Weights of a small GPT-style language model, trained from scratch on English Wikipedia.
Architecture: rotary positions, no biases in attention or MLP, untied embeddings.
Each number is 500 + 50 x the weight over its row's rms, rounded and kept within 0 to 999. Layers, rows and columns count from 0. Numbers have three digits each. The size before them is the row's rms in percent of the matrix's.

# layer 7 attention output (transposed), 384x384, rms 0.0837, rows 63,127,190-191, columns 0-127
091:553544433481548573509516457460444480555514463624473527500532429548499562560470481521503494579551431450490521508387564405580474540454526452564494535503455458458431535492580466420503455574497538512508497479575533480460491521494559515475451627532522534416517566505492463545518462491469447576440555482478576462449520564579552524475515508458492476500489479507573513510503484521504425520575
120:500433507446493374459408507595486507510513461533544445542553441450487418486561525461503436480558497552489522471469485493494558429514478466470511482506473507493523449690501420586539548472452440507501543397545539544497510501472465402506536472583604565456519438587479508482494510552486466452576382606459513525453543483493385470482557543553476500434515588507510523539520434425560483458518
083:525449502444528509561467536574455516439502488508559550542426483461520557396485479447477557434593462486550435507486535559528509578502508503514472476629530394513528483523514518569455532480503590480601491478508586518486522467530530539374495551576499499397482526520483640522480520522433448436405525474459569510546553536526468431453533400468515448518460416412524450390515473480430401571528
093:462509536519522484456430426507556423489514509465519503435509558519421527548471522517520438505530487549490534497508515511432500480449543436391553508497450480525410474558514467481500540434491373473449561463527572438532566418451438511551573493514466451473589491482535493532466574502612467564571457463534405469504471443480527458459459466541499486463463395569475511580520461463411552498577
# layer 7 attention value, 128x384, rms 0.0597, rows 63, columns 0-127
106:557509606536472481538553575418442581505457560315573507567503470484544435503465458512431473385558536540463509501490363611526519433455479478469456485510471564500590501474483535543571558402539451486574516536557497410517481610582521420515427420438462603490524457471536468465530432505405525501454532582435522433439567488516530431494505481481417530519456506446501535434544475570488509577465
# layer 7 attention query, 384x384, rms 0.0511, rows 192-217,256-281,320-345, columns 0-127
107:559554514494536467570518467399523470552438518504537503422481413500531458474538482477464501487498485543480604573455533489493498544510536470527534469471449498565579433455510431451506566468503454512575545435526458484543463505481424427446482429428484471446498514532436552501489482516524520530571506535538488536526487510437429546465437504466419581546596547451506504464452443541454490562443
100:526521502509454558505426469620444448464562420484490574469529525506430598585500588422559541490554552491440547472455501534430542451472448491485430492474537520517440493571483501539538457395492431518514566573454435575496527544488485476527562548434554501543457574580478477523593439516426383439439479478626539551596523493502529432590567506538595502480471453528485377468578563507498405598416
106:422546551560506472507478498498629469521462570415512471495480550615498528406433497450581482403488530509546501442348532531517572456414573496553525512549420501483598540504491457482508539566467463489500496570439546536511484463439491546455440449482490476536596471448529515496466545505525638620524439543486530347405525441486551514527468516481552488550522522597493548462506496467534477474432
100:439435448601474438386429469528468467460533471481494435526451559527577493442551495466506520522456563477442384504534443473504572475538567429485476484471416440484492442565532463467573560594497565473495502511555552434463488477469478579528460533412549403485536441530519444439496538456467538476512486463475601448434582524441544585408489491511539483510525529531440464448533526400514538527455
106:538466560512519556469527548517637461525538486473510471536498438491482543459507442453527494491553516510476454441402470541472481581466484510570474529530547473521532531406480436459555589522527466397498369527448457502516441460460487456543418475547416640514408524440530554464457473462412521549566469497471434481446461491538525486488429498407551481474484562549453392441481374426591555481521
103:509552552482546464477527494618541454488517488503479544512538492486413540424503495465590530477527553561610488534469421475471529462565548528494448463504508489543537398554497509460580533470466488535543409524426380487403485473543452433497514571485463515451517461453519478413510493493474442549502502573552484436518584448534479559500482528495469528487440541490528543557419512620417508456492
092:479557518513532474504466540442578393611500427470514494459425455443505455460476556538539523442481564477564457463461489573497475460590555413524498577568444447484466568475426477534570588466523500471495520511506448543487547424557483479464434486509478593526501596439507527471508410473506541504562642489549363542505517523613479516488402562624492561442523481434520494546419440508519519480440
090:572554596425542436523525497466452417512488519452513506493559444525399437468531540488498501539541469478438481554451526524534515464511619489575401511484510434517446557457565557529537540521582496474447502482581440526439647510549479503449506523567461470457591510577463456487490497580556497452602521439485438512482411469575473436413476526497484482473618460491493494493519463521504487521549
092:517452568520562457471516556470512538486496547548544464510461509435455450541529455515477387542594524497503586459517496508507456457510525549551474566602453504595417473548591527552541476426454555506459538457485431487514551468538504520496553401617440499460497519500478431532482509535473502485509514518513517501491476508554446490441501427534476375459635549545523442535476487506557530564591
092:558461533517537441497479618537518488537467528607520515503461463509524453518592497511429474510508481528508454454283482519553525501537520508524455479647529449410436498455467463463467445386520421401571512414609495384502546515433542543487514503447544547482468580425509477483454474504442600548472473459462467535483515479561519504532459506442521494455488474476482473511540449520448573480422
108:559541508569489516521417480570494458448527440534489505518535477588513481498539474502534501612488481435517554553568402537465460585452511463483382526477569373594578500522533413505496527472512525555491435499453456489498466590484555582483552470455473439470326541528513489452496501472500471513491459423545527425444530565510498548453632596538535470504506522463536513562487528480477463502458
089:505516550474513476454336571632506517537502545430540461542522469586533414400447525448475442492429504509432629423399528432533508563533479430540547504536550430523512505608481454464485486513424434547550444434492561445426491503485568521459597464474510467486412455493525404489544477534571531529548538512554514573490446438564498483482468471526549537477617478476479518462492528530589530458432
100:451507365509554456385509388619436464548457461466532460451554478529591505504493528472449476547499515386524532427461496439539534537543451472495453419527518502404542425495588493538428467496520480544455495502552489485495440493491493511461605539547509566473494477518506489485562555503563546499401404564534439372488551382546506542491483491455485436498524450517558475535525605539547596535505
097:537555461534467489465466490454464531499489528529485461569499484588444417445453523576465496507471542491572543515542399469540532359488558504426595487509475451451486555455569521440417487486485511447431400429524495565492509451466468497392522533594417542465472513477554461418551464500565463549537511570579485473459468457415394468483538498406471602481482539566536469533531557583466518474493
102:558519509551465517604518523485510606432495458507577470450458410519528385470377465448553511509584516422527534475515419494481437487467467511477528476477485521468520465496396462476481499530474508586431618572529496586582449514451518472562501589466515547548460448502444636447518487469454550460448425491528432486498441523456517468535475588591577558542498427457455561531417479504495374472588
099:465504527449522477495498534516512500441560422490511483501463508544476550598527485612517512520527518482463550581442406528471565537570471483556588497589481465491418504417518528509555574367548419549607504517499417491482492471474483555398491459528542514441496458527443464492384570559501474589589511376562543555495575554470510458495496528450437451538529498592488461466529389548537483521590
093:476425470548499420540529480504523548419440479520464485455514467464477528457482517534411442456520489569454426412421454462541501529496407475461498540461546518488547515621462460464470455483475484461540568474539609526414495511446475437467447529494523480523548541562511527523433451555447392592560571464469481496522491456445517496480478556527388494534491494507463535533532421595450477548414
098:506517564529365463472530570461516537441483551495542408524434494436453522520526516445500489523491467465452475447628545482617484536469456445474478503462445526521522471503510540591428467457484514510458546401550540462491495463523454600477535416529481560524535543464568486412465583377588588481488404442481443489474566552492434499496501499536456575542427449545507466573571535456493493432445
089:477464496473528476516433467384459531506469584536479527571536585543567510405456435492491465469508526505604463461547508447415557580499529615536423447429572438515562411499532512436494504531501553460497470476508491508451503446523463518530488550533450444513447469417537383510531481491444598555433429512618520475624462457451456484513396537440507435487515529551491507464454511397515554380358
106:529480496438476409528521548469502488448544548493553446511459624554473498411456524429494445472475520564526527556543493510515547487538463446484495463544468534418510545495504588463378519476448431450612446373466583481471552558486482496441501500520480549462465521409549495475507518524492512571554541587457576451531502502454499528389555390512500530505470499477487424475515574484545538574541
097:534483452575457507593551458492523369519496578472557442515511497575484499482419452403441515491502485469578480433492499504541488488527477449523454465577462492448472487470489551391510518366532560594566477517502467536584440506563478533518440509509416501563498477432302591494543462435491577451586458471512446567471488518582517449526535524567492465506501487532518582527482566537527525473498
096:619522525465501533538448504476522453500490478614479361443502454485569525445520466492542525519486502449459414504452579518526550476578472456483544484557518518526516504499476537522494520499491445486505480521488515481549457442496539303477439482559499454520507415396479483551418532496507446479515449469511528518416490550504432521525478558578475511524496526513505506492469456556512518473486
100:566472522509555527436503558540415502485447539485469397482476506409444460516389471479487444445566475514541594532504437582531548481470462471444540464533531517555656487588476458492593475498530534485514581521550522510517547549497444594544521486396457440458474490523494449465526526422547529508557525459471522496495518469534408515499580500526479548441557451417526572581566594453450458500551
089:464587384490541480484507568522569509617509475448519408496401542500536498446394465460574467514475497449486552569549488445483564471537545538486604508512541465480546519492438447429462504557473491567612555526565560519511478577482530441498458524551461499463507518481496429439460497394430408467429461409503524562493531554490469578533517557521451481496401585481527509471435504568523491436500
099:419626533480593489547460548503491516438463450473465452528498522462527467469501510468485400406539421402376429435540494561422461460509477487559501485563614471481464444544457429553484430516554487455520519446550576553427400445498567581473589537530538486464454584604491513505549423546411428443419414525516505552465582509563518544499450458607516543523573557433475561466502465436531470355473
096:521545534425431552498486548500532461462518458505455446470427497503530514389563436513523508504465557557583457478558505592468411476504543458555574531516416561483499590484487541401399484586478500432487480497564587475531486479502558441459431503561437480425490548551521582481505514576446546436467437518505515462383484559436514519500492547532584544565451583607424556536535552554475545443449
087:497605447434533529539552501601544671463545496491505547407561568503349483464483506457514527435563391535487545619461485482448550430583505464468483503438446487412467531519563521541539450525495504513550569449422476519484524506468532515436405499459493505368476516463546436490584549538484472573417494470472557429531375536492508459430437400494483434603446501512524519505464471520390471521416
098:446527498509492451511541374514510455462498449409559444539469553508389489515547548497493490546534505482487444610500511561517506570535535468464502432510511507432470430449445477482451576567495545514510569477504447583574500634458484393573464519465566537586486546501521471475557521531536423462472485577383460506435392481541425445503442568463586506359522487507357513476543592387371470552549
084:424581626414452566626429507416528558524513472453448513382449500486513642587490520485491547422532553444461447493559542477450515491514552567460423462502580627481560501447458548530585503528528525566446495539488549539476451459535525560522483569453552516429388480449618533573526476534505444501450495502442481569451489501381571518453561440578494484546522527481499543536523572511480518552517
087:530493569556543513494509503480499547525485502577440520546571465590563606450491423508531528427522580497543557503537485395483510512543458507439470429415582527555505425463523495571465489547459596456485507443496531609530506516543566544501428542484530542404476524550551546527513427449481449455469566536454536540490554579472417486483364485527466535479529422514468586512461587456470464553485
092:537491553555490434477471560500483531491476517491515633505416523494530533579419436508481450519574471537430461495505475415455511495506479424467437493440557506550487455486494537509519475547566527470540486528502513531496478509549552616575420565505513431477492535546475496564464409546481364493420473496466463605406520559492441633587465493496505542489491379496538565544525543539494483534514
091:594470518474499467507474556540596505486511467516547548514529507482491585449536503403441516511612549500431456509513555490492434499549517420543417480551395590488539389435440485442561466540485540418512478648519554570545525536571483463556417586527495610504520515570515470510531521474489469460447424480513475552458472553593463510600513458466513531548506489512479501482468503450445492486537
096:461493485456549495462521395547490553505567471529409523512554457508513479470476531501446495475474498517504499504447476503542644517425557479457520443439525530459476491454437459628502560507568492536516538530492500519446432567510481577537489403531512405470433438520512502553550526571484592423527507486472357532505517520509498483559379483510414553452466429483484545529496539471381511524464
093:476489425490499456508511487529539572512520484543493492454506536553476467501478488597426486527456477506522506518486505526433538547522434597514504448516509494370459550417508547511488516499439464504607509523495517621498481529407365527543510513551475483470519518443510529537513529486539544492600426512501406495527536506482515494511476500488448459516458446488490543507478429553461506533505
088:541527500544493492441475529474423424457458595497539515577479552478506513559446447492508457593414523504454511620474416507572434444475505416516533551490491386587472496512527496562551546521563556486557531504580481542555471542476496448531442569500525520485530517586435452422487494581597403481522577547533537458416537448523539489506552622483417571503557534484455539613523602472524513531442
096:404440480443559571524571513530564503583579465560475416407511587497446488483471567584523460481519459488532482451557539541532591484482517540616556457517458494543426607504484555467532555509531526546504514496499497544602501483467513452513601422495520428496547461514522495429542535494462540477562447518508480458576535533493553481458528439493468492405476589559475510492491574500485489563505
096:599521592516603511526450442517487576448528488441502578575551582451620536511424579441490524519486607457477531508527524474484418461421460426463463536490441435529489497517495433445397550477582619496434489490580545450532480436503515540504403528478642420452541587588459450448567557491502497509525504420560539468448461423439522462486508516434459400529497484576503383453489437543575561436404
088:431510484564549457513557498510600477448518572490415519538505457464512442499475604506555602578484422529577554477494508470560542491511545463562521527485557424380491464466473436467537445532485570432415467494495368506509475505442407441515473502492522551456498339658467541537520539388513387502492476541546446494613531541434499498622569491465452508484434464566488510487512516510475487478531
097:509474473569543575480481441477531472550481451527496552594528472514475501414544622469437520456503515479484515442489490482492485412453512582516513406498461406440563507560472480524452525560497468499466468605430472454534442491466502460539497519634475455543493513451448572560579574534591544465490483557551496505538475502410453435536536510437530568578471434524517505547545528485488489529411
109:547475492551499497533447503479607534456547528443491494595503451553590534558493436461473481471537530443465482587509464562453491474522484471422413504513547412432523411504594451473551433396464542499490517508581540545594509531512513490467455499499581476497420534559463541412540408534523532469477496476449494481538475516487473561520426446510614438539484569460485480448459469476566462442461
097:511581475582516463538499445481564456455594500448512502513546463534475531453404530525587548489522534396576458463586464536574413455458471456471565559573385548494506539449548506540505433429417538521523508431501516447547555450553575519413499485482471428427484503459499508594461473464474547495549403382538473440551497486425467527536481427440445464491503479494507491427494504502417550476439
092:471552448526483562485480535560435542498496455588479455447564504499542462521454549508478497533399501535456480565509539391507557560584441458623512497492467421538464454446510539432593588491539528510504542435445439502386529510431487475458503553543484514504516392487521518419594534509501501402614554436635600462484497484450611581394478482525541424431450499441517491524521476497469544508538
105:530501511537467387505563478476493498478524501484540460540489489528448480489561478469456533401466489465485575549534447615569573509488461465525455496480447484507542512578479431529509529545421455467488557452503628647450611536520505607478439501443642500541465397481424454500491535570531542434482395488429460613528406506471535474463488503558479497354558490476426466492470497497509491603541
107:490414539448488437502607467528461524495496482437510460492444458469500410586508589464430460522393558526446517513482486540536387483540488486493459513431457559443490473519433525534523540505474481520455545520509518488405482467477426481559636491572586546413541501493531481524460574547577525435572509480434496482504455520557502509457624561547472462547409498570557555487464417446531471475518
108:636506497536571469411399472478456545565395473525502570600550372508547539484527582483514507405471487474456452383436475461443574531515482521510392450432441471571502584460455497545484491542502550580564556450389596559496451362448546523461469378516446421487423533574451455554520432432532474469510442548457523536539478534495565532516522451495520435549487486458579512527442513493522541519418
120:518530536484506472439542510493489590509460474499434564552506543476551423470568570544595471480484487578564490485518522416530455420484502472553529535374471535459430480472526535537462474595480553589486508509439428543508452462572570491426524460444474490489544471529564452511444531521539552491493474462481568568490643568510552411457519438517493560491451565448527502578547561557471499526434
109:521524505455487508466472365506505443555472431508559381545593496492531557494498486591459469494517511458525537495574557500549614522548543570524497440588543482461484494531446408579519481484524497486538536546449569573488533408548434531437550436506513482562440467479543525410549482505594541377562527499495447420559511492573559519441459428474445504412529557570683513479473453538424566450483
119:557391500530450470515540565454530498495462545479441488508544469576534505453544477500561503562468500530434472409504466460520476392532579575545517451636449469579539444521549518421590517514507487556442491527583510479509547509542581499456435525519556416470564449549518498477397576541457479518495428510548445490342471542462481473510415537445471490457488522521511595498417392464505567484441
128:598529507530598543429464566426580585471416533519549392478542565454507514445418440452461443474467563557482518476432546454522559440518535599492602526481477592459473537515523471525468530528583443594496530456435554506489561533490556469553492564502488446462525510464411439535497438436541606514548403414511457541508537467499476400463484529569508483497552563496492562541544565492494496461504
133:533486460501406398447564516548603395512512467444489366541496538541441565526433502543472496497486524501501485546514549568456510522534550424533425409555471412562470528521560462491538445604495509445493495549510585540457504405535488479495435528555542547505502481458494480427561453450544547426426458484554579492527538564455491496371666463490498503473547549506537575474488494525566543528564
125:516472534540446483482546561428571500471486518500534524458440520495535435512518540469529529560473548471435501477423459538444469527525432460531453511463420518526562496489531525480422497526578582456493480458494485420466471464561420507523501515503467516508578590500431444583501519444403526420459447481489582544488465550516508485483553497468467544506486470469507411562436477481501527389555
130:544493473468502588561548553475539542449565482573477517457505522458471465488522494438414558433463547497527614443537559448529524486432461542526452460602552460537507547495498494432518501526454483554500563449404496440449499583494455489508440578540604454478452553517448520460527574501491471465461477469505564449518521485539434521478468571429520463498552497479601469414460517550523508429518
097:529550472474643561580477549534601458507583536526503478507481512506496443504503545506576538422473487491562390443510508464364485584583443553494542549430513606519476577499431477612485504444560503569433456497460578407631466444430447550599535532494407481567503483450479459508499461511450495524471503456445501469441514454463480547591406503528462511558453429491559457387482462502445446412554
097:466517434535555596504424516488545479469485501367581520415475432525517534555491606482510473548601478537496427427408559451416564481548588478519542539416402525589495471561466589495518485514452480494459465556499455469502596536500510533426514495588494469460548479503480543438435471534460511496518532436503560501522372497542471407581583491543411484493523546487514510372361496518516473424591
098:620515544428616483540479525531551433559509452441560473494505563426516531452558484498427483434594478466481391573543522545429468539596541486451582500439496521478475423467441493495514536467541463614471505554452597497534518491513549546573544500469496551543481529505364509487540421492471444498523505543497519455473533565532466547423428492556487497512525426528481552466489508494398476361446
097:536466458468571494530509608486495533577520480504575450532513462467433428434541516482486458545552488546460511567497566511434520620510574474546579510512506520520469487486479496490486493523542455591452522502416460522510508470462410519517364517418592471586455500475494501441581451433418575408471522551504554499488561547555455559544474515483461497538398434555490494483391500479513408420510
094:482509517516544473472502495389562487465545504507518553450526438444507452512485514466584429413517424577495456453506610457437498549497578523449544520461555503549574525505459582496514563525482481438467485546554416530540530488498420563560492498485487536576549495378525540405504462469517420507469482550439465588422444521577485624525521405419502486459560471515512586519518532458507480462498
111:590548438489527469407435561649540434577520492472509448466525501537572527528545512495441456493496470476589538498494499397483530441362481554538459526467515521501582501556443493428539508366507530526495415514561419471447557565558457535424523496482531609475506428499602507462500435542520518525576502472553540485552478501429479509473547469460518512418508511506489487561435491412537568484490
101:547526494426618438455542511582488569522520508487448458403492529475520498494560485510569534459451457513324515483518531418479495494574553431425457586532415555515508555425515508517488448520480510535551557607531500534538501491565456452559471513493527496565488538527483523453457407402554514394454454576448509520469425524549480610576534611604479474528481573439452563468562473437398530550597
102:550472511534497537483483505510420515552506534513439501491455484516538492559534520498511463491401481472441560529409474429513462527533522551497505545473516448501478514432520528418491529573474395508456492540571540511510477474513551533563451489532506564406456535417630409425487461442536492478475484479413542544497589429437527430423527494559514478403435508495506508466537449525512570586496
107:409561541499446461555572464455477534493391468566482546481576574497453473538533459484569439504522441458487539551567531472573522516404520537539509431528493478545471417362450486532547537497534474457444441496449488463537441428453540510528459527488501488470461562462478524445519544547466430517482549615508403491452555484489607434489472448381571580489584444505546511514568484545518487472463
109:464439574479450610503435495448530493534448455462537408500498422462533503550587477487460508460526499445516424501393548514460514519619441443517444547449547522524475581503574512438439499486535525502477544420585455549466575524475547530598474452571466523474494508474476452414546470415554501518456494430503605485477498592503468434455536451516528507370548513497557439422493592487458570458512
104:449492471466498519516538467513583456466485535428463592419490606502453537504522491493513365528489564452518484558509439527467540525531481479426510424542408516496550456635553503554571430457499441465433360528526514439473414520375439512562501483484513590487492462538566451465474504459595518565458433478443517471537460529495562580569428616515569429460538560509574494479498555477472488577442
107:382570492457420580477488472472440545610516504588474535453561505486419493539512534492517468529531434496592470551461436527509579537483431621524488517395491502432400455563492476429509452536533522487502488529588521465524456446510588517503510423498483457448484369412502427514517617492515452536597563433590564479559552534452503466474489418381528503429518482467528472398518565592526521438492
106:418460479482521457471499470475479534488433536540454496540581475465446456488480488539531570516462494597382524552506443463517460616465572552460517489410482518509496518565503556522511473609465512567430580541506510498502543565437581584452539430454421479533508498516470453554550578486579513451597522494532466469498572475418476518534547438499449479561399575459484523577442459539527465470483
103:504520513491534578493503454521476620480467581555557527459476476494505519510487418508455611400487489471436504479505598524478465520559477506506473524447481506527480550460493528476447357510488437569506492558533580513522472520504475412509541513497541446479487449512558443507483539458546485510503559512501531460600562545482531509482499418469541444456557497546517487473515486484491494434517
111:538516540495534475554498539522423490603550486519407495509623456509573554450450581531461446449543437500461548605464474391497529467531515456552471597512510531493504495487553546370469482538520484612500527544474508527460576571530480519509389484475488556500479443570545504500576536539461572509463495534518464397533498524443468545444465602490462476486539561515637539428449489561518552478524
100:572526497429460509456583541552482445534440375576547438551431479523587467466515486465455527511382528428495467547511453466492495554568439486604521570497542463521434457519481563478562452571487477494556515525568516493462558555549506553502521370545567480468527507591551513453515505458511464465439492464482506445511602493514537500474336465649532531504470457601402576486477540527521532512527
116:498471502460506456468468511418353559573531474520470416451603550477598458426531535450415538585436487572456532478577534447536522535570497460470556546531427465527515504519449463507435503507471577419504558497517503494405554513487469542513406510560444571497451456504549535495487491445554559591429485487621561520554512506513503500463397582561483471459501478462504539517520426567433456558454
100:488529432514413472616481493476509406499471542516482517545480509491582536570551457419520535498427473425481538491468477470456494482361464516589485509441487476476521535482478497575457530423497534573415491586520559551610486417589486651490573436591460521491504481505546531556514500523633548440521524492417547500535534415530501507435567518481512468584492558444540512500454502504445461469502
108:457440524533612486488461488436574563482457593496405573589520419490507485487475442467511445438518395458508518399562465506514506554551464510419516461450582437558566504507477461521529491456506512470439455405457465500494435510451541595445592570567468378421459581521480502467469393411517384547509543450469437535429458503466518514501554420438516508546546529499504473487475478519603445453475
109:492552471444490497445559497441438477570552462446480555520474504449566480510507515440482405519485528607440482509540549419472467533517477503531461582488492461445428492452482517511450538546381468580536484562559550512544518562533502549539461477471487490472447473561533525461413484447551488486474492518541623589562567504483561514426487445433393463524418561493574567577466522568497524491476
101:494555512536534599502538586550587461555522486499591485506546464417519518470624478451594429495538574539471472493514549516552441556514451491556481526540503480551567565553532505492525557554460587507470485473484515570466607467492498504474578451555464518476462593555502481512594431544549552441469504477536490508557513478514484468438470568547441498523512569533610510521543487499570557465457
110:489513550616544586505525506530505490497466495456472490557551454557502377501481360510539584518422500454527463460436509507527550496501542562472490456507452559488551467557508426536625544450458529524438530559523428531538547528478458485507507558412518462459610588506476547546438584447490568612472557577501486487497446485479512588533500603436466462474519468432479547444506419468538543473555
099:459417531504521570442566491567466583575513489547575475461500444459530445488477488535520511457542544510552515624574459487550461570496525542593511503507450581543448508564559522468497528578556419559558541550510475484602527513506541491403459473455449467500562429538516494551508409464515542521465499499577534560519546432519593436550504575597577447476524599532434557484441464506560507526442
099:532526456541493418448529443591497412563477485409461462552394520492568455464473494540460508522563558562560525461539547453461513481456481542523509454529493432635585452523493426460496561544519481447542490553523545529421556529518504540530466433549498529479378525405532497500551388417528542555653511442487484536444527459485481540444569469491544518511427484556501568470537435537531540485425
096:486541480482432474525542509482483484486573527478557495520409566581492544530468492480477600565524526539381511526552538468435495529499452544446410560538497405509569539531515493452501409523467457560474438496580492557455496509509435525458498559444535444616541526506471485502559586470487569429454586500591623582453491463553512458480448572488597489463444444511578388529457558399459516463524
107:531552547416458590532484437565417590512573417450448475516544568482432511448527504530486510500546483481475512445530476569535547493480450503493470477539520498526520558409438592477474446455489536494507487480434452535435520551534480505567575488530545406522488505463376504509537565453390465371565489478489504436613539494547392614522490560435497462483491432525503543599530570599492433578594
# layer 7 attention key, 128x384, rms 0.0543, rows 64-89, columns 0-127
082:539462412555504493485477470504501480499579471559463442496533493573450440520511549566386543596527526503469392490501525521560498456576543536569515486455540528494523321586545491519474463489515547545383485508590511494485558570527481461434445449531482540537486523458480460595517488573448532435485535534616510561514552468614481511503447457486528466507545511530389450485515430608470521509543
076:435476585429565502371497455515518561542517535477569519538462497474514567442505572502535508548499506450528494490512510461566420571433400453527462498491473486539456593547524550539497446585461503539518449495461468479463435390524465531568521389448429500520527474419495485439579518470462456462591515541496516473467542421499568550514421427500518472468556565597539495537495458559520554539421
080:511523476459465432472484532505571489493529478538569497549482429500481509479572524526527520526585442507471573475482504518490492567526498417476511500495548514554473487533534425401467502515540549568542514497528436493484532536430525493465510404552486549485449478547438534582498486526528483475485477399480478556568590536572389440472476467526559529534550562508493393484482469511491488595555
076:527450553582598573538496527522445534557545461538471433519453539440501528478483589518554548484476515563533447555555500512465411478401495551478471461427455543580504566540526447412547553502547564531515484519585520495589415460461547489515567482547522454514547451477485440514448510487463505489617467498445520490550509458603484527553393494535495428533518561536476356401396487479424537581505
082:502513487509456579480488429433453565510610480456526452478464562470553568468511506496468594500481436512516498542372485481473491422564513512528557433451613535535482524534433546501545537571557594506546432536519547504549514538488502455521593632497439508454522480512510458508609527524544519485493514510468459481555499453661438465453451493508495529434497604450529562476486490481506570457567
098:528610570552479522566516447459384587508499468497439518450496516510483506472509523479480515482465470541508487522454489492435547518543473515394519401474484524490496517517453392516552530545463544512528481489466630403519446502421536512433485436411546567474452556459430606619469465649563472444457500507505482535508512476530435421390477424508508545427627383511501423502493460473512394513529
089:471528507473465488492484521472470499492520445449515510490571524550446505427622458459451502573510432465537478552426556545486513540526518521407540581470560526539635507446435442483526546490544575551472507467469510443555500508408502379545460468459578461539562529524425545491486579572487502550603501563501592464503579551528410459481502470380628575547574504501489489457575514512541483495515
083:498432517502519556527514469416461511535518399516452562533548453537486510534494528497450509509542475561521495415464487498518518550484466521492606484461450462521498566481470469505535473597491441487475530584509621468640447554416522449513451503463542520442439501471507597497503404412513472480563472463450442527403436438578541492599434534411490598528527502513506533510480465462480425509475
094:478462503519511494448459576486495562490452578371518515421507422449443471497529516493431487457507413537564429499488474564521559559518544462624461508521489560475508494466523459532364492526482424507549540499527487483443495429469451512510472565554487513543524453535634433435439486486481429513470458437406418419495466561443511485460503521517427451538401581515524517564521442466514531482492
097:530494508523489479531573541559480524491487487499398603526513526593529496482490520499411518487547498531443545543466559457524473445408528416496498450550459509498484395476427389571568473484514565429509490533546473519532565535531471472404581398434521630409490515543519540545444567558500447432512506501504437548512448521457561487492540481496499484479480554528588454520384488405496468612528
101:556485462556585512577442493483539474530507409412568539497461478555484541512415528432453515445487501495501371495534558559507485446399456597561486537515492526417556441523417543567562495480501584568490401473490512527523536549392420535538492524462463484455464486540511592508465472448451504470510525534524488525592436466411477477476503525540550417534531370448457479432480441493362519533520
090:543449608435553492462487493504580550553426538472466468499550495513503463442471537463526453429528517539434473523486444566488523361429499527511538517533523449524509479517453445559519427521579535470451436454550523488545502511490462555472465519520550477479437462478456501525398538463567437446501504500501578538479431564454467459574468456439550460498519477492497510459501352509427360559559
102:474545468496490583568478467460567441457516483539499458532423523392559579479496510550494476550551501470443458552477473436477502338476541508402433507592449506469511437528515611645463489571467395482421505530600479469502457507550518484495540537584482505485527516477511485500468578473533546390386469473485624503449550552492530484561477531526485445608524453455514514514463538596581437436518
095:484540473421465520489437572435483443418496552555592380439514491528523520532482495385547589526589554487498481455550417475453477620521469585562433488493546537475479408476510525529450324467552649589542503464433531450363482412525493453513541574524508523541450510438551553580514411564440457553473514550528451531511549512481540528443360561477374501472486513560519524442499488503523523537519
095:569476478484431485547541507471440453571503498448502507484574463402461507464558469485528583511487533476555528564525459578509525481554468448440533531511496374436456491585419479507397518555472478561438487424518554436490469510447476482407427495524401537537503434517514602474420457471584525467530513487598563491441485502470546504511445441526521525510458533450509578582486531421525523434484
097:493469426435524535582450593422452538491447567485541544463466437474359501434540495465430570444598574514481588464484585461611543514472453416515494552486556397579508470482514581476561550418452465458496519477560494604463458482479470532440528552462460461467566432391547512494548481439491554526489440430565474472458461464502538416572493512496466555473566663409451522515507459505517574487504
104:549449583567517470437510505440560468464495488522439452495529507542468511473418559447445485464460508472550441422483508515515508543521506497422544537450490458512564523510466415513480537557471611603478520395452608517546512571484470522488392402534585528577472515590495510584488458482610515485562545599490493494412484443531530486529526442443531524528539534459465409595485491505534467472414
098:458450407424500557523441538492552524512579467466569510547438480506442498576484491558444422526536469506473544496482443512533482520523496508422396518520508441484495469466585452539508576556482497565489482530692477570452401522553357513558569472536488558484465489473501434544616435434598501459517529501458470562629492489620478499470467455426555457484520557514485576527444499499418526417453
098:611548498498566489523501524477449491528483644537583580499456394426497520443572460573489525512399549498490603538486530522540513396577494547521419509451490502474412529567557549542478471432502415551480530429452464558578444477420631483522448515527508424531487505521500420505436441408591371479507522603500513527486514414447530597523482482417511500593459562491522546446546464553576478505460
110:525559489517523449528525486378482518524476481486569572443522530469496479474521477589479492514552461491578526516601542454493435390508465523541492518368456466438457582396546386499452426502539522524575469442540510523454507521560520428418491471507480423507502418450526440497415464447548511499541470583594485525486481558426437523360529454511510557509563511449490450444557409523568464533407
104:528495421576489475471517504467524512577491460494530435522578516499508506460464508519603659559530452488481444444523441478461468592489477456412432501550474544510528544605516417487446507515471526550539491552527556540525445523500465514546574470503483523508595538609439545442613450617484547496559501447512520461483481511532525491484410499395514446403516457589548497577482488469513496487394
108:525539457453500424492499621476594511578386564396466556464544433506524511570506463563501477452485524604537502451559465602368486480501507511520487526532425503482554554528615519488507453481467488511449515522526580538438499457535506475469379500504493491462471524519500547454492545446452620557426433518538500469481513569435465471506509504514434520440518470445518569557363441411585534473501
104:558504510570565562478411587510514453500522513414511457566431462440505491544444431430415514589477456499586509519539481462489585518481536490469468512550458463492548517489508410477404467481532481524527559467446594596450512516503531467583525528439574484501479557471386568480507444460479530524578513559458515415558497478545587400543524598484486573450543512493473562490569494526531442541442
106:612547477530477523493487463480539345585520555553481487497395519488495481427561451546529448543525526435446450467536508466505485502456551528556473492467540494634493608536530515501520474548458496432524542526448434501463403511575604453462415435525464493472445523601536505438469327509517430497493504528531569463535417449481543565538543463521511411468503565566461536504500494501476503470537
102:509440518472412516494445516497475455531542520522516521505422505444480458500440518450531552489609577545523485528463532490526507539459509516488419572511472554534514503493502591585457441470502495437590564554442535527559375495578425511574574517477480497411463529472497525588634456543378625368459509580517530469559508536508473622482520517531493526522561536484536455516426552506539521444496
106:466526503516512577496529538502513429516542472475502525404517549537480513478522438534454590497444497473475529475526598573519563413513494496517484500501423504411458531457469454472513465494486454530528479600471445586494504559578505461531457487510578490513455394541419508541530529499515523483508470463561515519487557424587535460532478538500530498461614526499379495433512477499469448528505